Part of a small language model's weights.
Size: 15 layers, width 224, 7 heads of 32 (1 for keys and values), MLP 576 SwiGLU.
Each number is 500 + 50 x the weight over its row's rms, rounded and kept within 0 to 999. Layers, rows and columns count from 0. Numbers have three digits each. The size before them is the row's rms in percent of the matrix's.

# down: layer 9 MLP down (transposed), 576x224, rms 0.344, rows 541-575, columns 168-223
# gate: layer 9 MLP gate, 576x224, rms 0.29, rows 542-575, columns 168-223
# up: layer 9 MLP up, 576x224, rms 0.306, rows 542-575, columns 168-223
down541 092:523505543474431549448476436503551428422559479491512464603566483489541506536505542379477470562518509479457468565473573519469516518469503522508471458491459464585419457554
gate542 107:444474469562509491586498503492551454527581432610580508537541498545494496627659464508467441422497476492568509557433436457528437520460512440529504571503563538561484511493
up542 102:476624509469625468494489516562512454498555578489531512542401529426460436492580372530453534478462398554470566575568521494544500548518481533526583489517522458584481474551
down542 102:426511531441511461500542465538518444482572586420391438442485515456455515508534523507463496466385512453491491572549473472524536563533523540494492432509598476521608449457
gate543 100:488489511448515473559490497507498630500615488487475557570532561451522418483485458425528441580563497491477447506500499480435500537482523496516546509565559518580591566499
up543 101:585508592476555517481503489532555463523458458420400474547483459460533638494565474560430544585530533476592495455466478556673562506505527432602576446495440494373529552457
down543 102:460441557581414487472459482481499383459528468555523481527588598450464460575474491612432502489490456505556526532512524532428467487558527530406550568567436500442438489456
gate544 107:483577523472425545629512564523469472505493534472502453445641384580499543545554526514516450547454462487455558462480540479549510509517558504551519456486499588459524435548
up544 103:492383496452539494479558425467505478474521519514548558567406522455555466445558481522585526521533473589526497418555471551564547437527390417570562490452464523488418494521
down544 108:492454466499580461510585424515438404552495582599451524438482492498528464420457468444497453510521374508427415573398513471519605482534576459602541535514470563518530532533
gate545 102:624497495426553560558524482520518574466469564550517570546550466488545515542492508528504497545520533540482580505499558409494415538414540483488355475530427552451511488490
up545 106:560498509433458542502498497445488530508491467451575522496540447527636467409555517419433503512418525515498442494409508490548526423520526519534531439500521488551531532536
down545 105:508513468536447520439509608426589456482447335454483526466555484495461547456575565480408496538483465452554486510463540429482595482483547518566480496546486503594540495598
gate546 097:397577594546462531542514494481631458500526509447564492406479577573446573502468491591536533560526541458481470545395584467535546555487488442478465448513446503489542519502
up546 100:492522491464633626496445499459513434464423518604556478488554474571495471439541536444533514475529551463470469451484530418501503530588470564469457492531507549461546579483
down546 101:492553527449401459469547432531555493543510517480606531600426547560471527526479451529497555520443493485566551581421525505477557468460594540569560459389518506478467528544
gate547 103:470571471504420530524442429436431512484492490485585431543488529376444503474568580389479557544585519550450514476513510487447545523449467527585576502490563467537591510571
up547 098:535418434564518542499513551541507510524499546603424490460468488488494491532447508543511519449569476649577460537523461562533520519523516538547532471459515491427496424491
down547 096:455535484569458471443592545405538435411459580482431415526517529517554448465408560512552504482442499568500481484566398420453490500453549576539442487490515533499439511522
gate548 095:463491470560473564562516495440572493486568518546600417547482486593513493470473514505493492498549418521518487425549481510568422492486478465469582594569525517511538590428
up548 103:486483537423530431576523586488548524512566593475523526472532379513495423511528450524521509554447515441539507564422501496518506486503521442651558447524371513605458472489
down548 097:562481493477525518494519544516490572403494461559417527565570465481424512489579459442527466466505453404565544441462564548429439487507492499516440573543462505484518440556
gate549 101:493467469565426453542476531526523344378654397534542507575525559532570547398447515459414528509434531469598554491500530512427532556491522499547450501509541516524397513553
up549 095:535453461525478451445530477544450494497563463483405431440537509586489486576464464575479492485469536543482520491502484540525418516550504505506535523503503438485498562460
down549 094:536594528475512560511475509397498479410475473526505545508524561511557471469388484551523380592440527510456423468505541406474514531565519528541492552449464601505412466472
gate550 101:542466455442451447456496476543457435487484541549592452415474430474526501512498426419582492554548527509473421510446476443554443422574401461510507534470477500544400469557
up550 103:491562509554412506468511475561462530491539494488559444503545602434440518437419525484532570464482411493547498574463509626491531431613506466542417524518378495474540546441
down550 102:416485496469462543525511573550409428531560565589527570494532471465554597567453566529461431444496465519409495407480454615515542573555520552473455547546474512469483458529
gate551 079:556527511480498529469437623512474484425514574459450539432399626397458490589553536532519509552526613457495546502472617519500453502547584475388556469467473530503507476499
up551 087:492500450488479456538483505522439482470517367553411468575476454519462392470516554450474524524546516513439540446507381488463509453506386384590493502516467457521461510523
down551 082:604509479511518415439463483442383478411476545564502469524534540518508397444468500552499560543489552436474537464559479545509436435468511490449522500425461562530521550573
gate552 100:468439435490514414486383457541491533450518452513583451425529516505486480558574497568464491531489446397559576481518479476438456507466453490487567495515498432607469499474
up552 094:490489524494545456478654486470485415487441535539432626501424526498425486457478377538560548494477469441459553469585535536453553534512482536453513460393556445453484494433
down552 094:469568396458463554519580479568553544504445401461515590445428587398412558588546487514459522481510537500500534509540592460491460536514500495529483421547560365507496474385
gate553 097:476566404458521500479483525528537480475450512547527451502532467508458501515621480466623472482532490514514543452456485441547541497427569491498585526490423485481530522501
up553 103:534557545442459597548459477464533532472563405469598494560524519510446517496498435577486500524532438567571438436473623486450518526475515490565463586445473477475431476526
down553 096:475391439445509498538515491553556539458542382543435492531592463454466584540478512503460526528487390394547535511504517451475517532538505485569544405477586426495506492478
gate554 101:509468488433460486523473566587536357456502453485539542394535467502461497501427523384458581520513522439515536429498581547404464581541480549518474597457522467547493461519
up554 099:446546571555523482440579488550523437472526505496501492465538495563561466445567479412475510452471489552422494486429505522505473513525492528581459403572471458517531482514
down554 104:580516478512425479530536425602465422436515461434530494466607499418436495447470499414467497445595492518529493548477514376451523583520569493526435494530484401580455537561
gate555 110:476544518422531430567454494516500501494413564578525443533527505469529526462452588453490541516481459372479503518464441399458451507585530491490344525531401613546500505512
up555 097:498479547495520478600501426513493530543496519476508529473537453464497491568474562480451562459555461401483531485482534486472464512487499494473394559534504564491497510485
down555 105:518467469528582445591448490511517520587485454483489536541487553483548546594560495481432529522519469418482514518462469410457530486498427562457480576570448633449563493464
gate556 104:522541486455461464499507510514483510477479497457551508479493475457413348486501520510469542542632529487501448518464575438552574481577510423482464536516583461482578429498
up556 100:499564484416594392487471512586536476542558555509507427478450516518419467475487446637530510440488429446389509516356418510538551535533501437436463438476385482508460567486
down556 099:553532465481546488515551543453504532499557571508536510453507488431468423538513596543463455471532544458464507431530404563492363529486492496507480394492475452488378525484
gate557 102:482432481496538537458483547573604468566519513469580453606503426502433566477526430569495463498515602467461549559518486532499485510470497509439518480421447606555470607470
up557 097:416463566540532535439569433447454505465484497521478473531440422581615477561382499500473461540385456488550609603413550481544469497421491528590468525485520538533468509516
down557 099:532411533468539528538428591596513446447453483508437498430483586515604478459394499550485576459470549467540446546531486425507495527516503451485524465516566481518462488521
gate558 102:581502598468452472573566554477531491479602487544515526455547477421438438486477479510479442504475546598545521478520493533553518451545516548584435407474501478506345550517
up558 096:554545471567461484552372534439398469582450477397436520526511504512519404562415429505365540519426521542520442407467544580465581498515484524453431527512559454475535485450
down558 094:444570532558440481535570497427428478529479552538482497447488424535468535466493554479427488554522498465506458516522553512500508538572557473550495595440475488498455482470
gate559 103:425579550524491483513542471494572557381591574549467437560462478462390487486479550475495584448511570476395508432543440414431553546567490462508511485479561471517425469449
up559 095:506532549504529499514441464483470489535608484493479543468462583511582473448485456636507417573461472540543513593394527463542490495485454479559564467459503527454479556523
down559 098:508534474499573530481523495524578467458470533516451500472516539502469549528471587525407493556484519540526577521495551479503495480453461458563568483525501527531563569511
gate560 097:503577554491487537606420471527450482564477521393518476583488489482470489484529516508565517531490568653536512513500510432481493397520588474541519502523483540545454405442
up560 101:517461483513504556563454470455434452451399534499501551419546479575423500518428472462420496437482530411412513524622434510519505434450404572503532501549485481570540525482
down560 103:426505523459494491483526475424443512435448516480559498487468504438490537595428539552421464500426490452520514524472433470399471490446542558547504490519509515576539504468
gate561 112:518446485503430476524503518448363517504465361507544586516368607428550540460551571445456523557485468541440410441436476546461514543510555531548463451449445552475489498552
up561 107:524505442504541462453578405435514487402537571504391445465528523441522380482570525517523435463465526490566541546449495451571492501532460493598618490568472385549491479532
down561 108:370455562518478573547513498511515476461517599433434492556512451536446551460402489620485578551475500462523524517480460518435544461519514443495461482498509409506567516438
gate562 096:544496553490429534498485532440584508518437537451492427511500500425473616532423506539585519469430478533464578489565501382516416489567555484488504500555512447460542530445
up562 101:451436457505484560479556515487575556583468502467469499490530447453525570432516465574505500470509382546552381514495501496455538526578540536561510564540632565497490471595
down562 097:517511509492470518483444576524501535556594482529462453452454462438592540589457538543554522525519456535493584523428547447490624490508454550450480486455471439404512527493
gate563 100:532514508502572552545508471557576503416469449477575471515570445539523517595518517551463500496455585618608414438575467515570545534572583470531491536483517408528501549468
up563 104:504466418586547448459494482462568425463446480504477531490444461408489535510462548552455585506458466479593582536492455521469471577491487520460379423526472530358471604507
down563 100:575467531454510521568524568553459461454477488506423494562537571543560487425555434557490545551512443495473487488395563508518510472619442559466497557585497538569469460535
gate564 104:417523574473557475496505483560541558375520520454414415455517514528469507580549561572503539462524488553505523449484477506481539531548538461558426503616594537483584537469
up564 101:500558442573469437513512496425505433428444548519505499430578438496541528453507553580439489457465498433474482471548441517520552486563423515386608504462460464531444532455
down564 097:447472479499438519532480474483547476492587565586529538603548482528458392395521490501538508410547501479543544589456503508528562583534494556507510473461518472550472494614
gate565 103:550518480459437507461551469555512558524429492520472497496603428526478483465483438552488497446544560519485633475551624458560519527469591497443509465506578492461544443489
up565 106:442517543480536467600507502472348396551531535500437471542448472552477486485466472589504377528451529433422453587497414481422528426471549500527532432462434529456512515511
down565 110:473451501446538518475472565503457531483493504560477593506456606424444496511423524466501407442407492478456517487506463416498482412491478607516531457467512442470490516518
gate566 095:494414553441513480495478613632457475492536495595479499459511543522413512467425460504532500447389498511465494482458522529528497498498495528523512401540576528542436556495
up566 097:474502449398479471544509564513444485528464548503557486407580484466434509547432510457473494583577547432458489490578547508578458429510539510544489499448465527554497524464
down566 101:490547541502502520547502515436530442501538477458562562435537451591502441580526459529487449537520430422475560464468509453555435442555443504482596498449475507491489583534
gate567 101:522431523463494620481523542498447525558478441518492433447517505515564520516457481531533571527479544545491495370522496444474467540563542582518422550522498506537607538424
up567 098:518492557494398503460395533499629553450519509558565469481573557546549505454512542533444517511518479510441493469489473577498539548483522492390527409540485490497458463490
down567 100:491486524422468550493521445527506551486425518470547448449576477581502592554534418484520466492506435616521564445503498525413492466463510391518443544441512546577485507479
gate568 099:466475426344477446547552430476511452428500456549454546549632538537531462477430517505447511544463590530485576544503450491494459508529465450529431448492513483464508432523
up568 103:575569569540531528473517510459623473562598514486488453543434497497522555618533493556555442490413514520478465538555478465459481499554424501464525648503391581543415505397
down568 100:541530441420448514393448516542492478541433467494552532485514525367569494539492605542535532515565426546495533535522473446377572427395501601513417510518484519493536420464
gate569 095:525439518399454403462561476475499413460551494474534424485526535433620500309457508416521497588432453433570488579552445535396561466448560466547398411536585518598519582495
up569 100:476421547476433406548545523502448469470543439567401491457464501470452539400513472500418504512558435502518427473480480503493510524481568454516551423525525507522440602467
down569 103:411519525543404523591414517481572554553475465529480533511551507514438471675483380607526518452483534512413470437471610454535434462573489542451522482554397513397543468498
gate570 093:575534551521552477499561480479470599442557574455436543528529476485511567550472483501567528508543443519580526490401508550467510449565432488485433528541590525471486477461
up570 101:401468591444502426472442472466524454406544488497458555503487444437450515617534505535501550495409448447474532536495496474440568415502464557479533452507539613480554485531
down570 099:479446406459499499560511417500431451503563470523508470527426500495526489463516463506523538609478494504646468531443445521535469394389609510583507514475391512470483402488
gate571 091:581500460453466534519435598456469401527525508566449464519410545473543573480553498488443523525532477451484481490522385406441507451471486461571560444430513500462452510551
up571 097:447485541435467440562483456365470571473539511514525494357482505608461507553532439613517558483561508515478520516474488483527531415543477565551450536611487395509496528563
down571 098:490471538507471528454511512580449368505517496463520480429476474429410548512518569451513434550482474483506498469542522416555518482496516545509597476486460495417513542506
gate572 104:445489502489568520571477477545460585514456531532534486516546519462524510576514499577508475492503484562488537410544467433475568512537525554523434433542483542568506334469
up572 102:577458524526495452472512450486482475482532517425433473492511438513513451481482546454566508469518431400489485527528465503393531407543574497472571543532460356535425536525
down572 101:483484528596496416442503534537439478474555527537559477475449444415539410477449446428570514500484462504592491501468421452435557587548542497523506540558459464537447504451
gate573 103:471577593513516408503560528455485453426524499466550453566473552566497493515519496487523521528562501465590495567444564510613360556558478532553481606470535517554532578559
up573 095:457525532504535580520527459525454550469463434521510407469514577456546502467507471465509603642507394545499542587494387444564543466404530389488491523520480468484493462513
down573 102:524569497553444453471462443537444440529495442501466512465446604538436480518424396494562561473477550549414493543501456484507579453425437468460453532527436539553532475426
gate574 081:485461487498408427546543519502483444509481482524548535585445498463454504427594499548465609458492464448604555465553528472486463487461454444581544504521517585551440530538
up574 084:499532540536412490553482504451447491554511533447490534563525536531557525525528475563511526480451506589534474445535472605621462461507460486436481528522422511498486479530
down574 088:539535413502487514538489484469479586428585502534464529491547480465562411503413465450522469539500460503551545532541417482542514425400508563544516475565524471541486532553
gate575 108:451407508446543502442498434522526339515601537515443547455419431557598550464559481470487447462487506521543528470515554542455550525453485543562493521417501447508459576483
up575 104:486534484484565480511483495505595470524415510548474473544480539622502476485561607501489423549527562426545568516521514458390499525604639541496516414477499491542469545448
down575 106:419487519504500492475529442468521556545485510467484457440493456487416457494401613479543540518596416535473524516516611438506488485560495557536441559398500569507447513551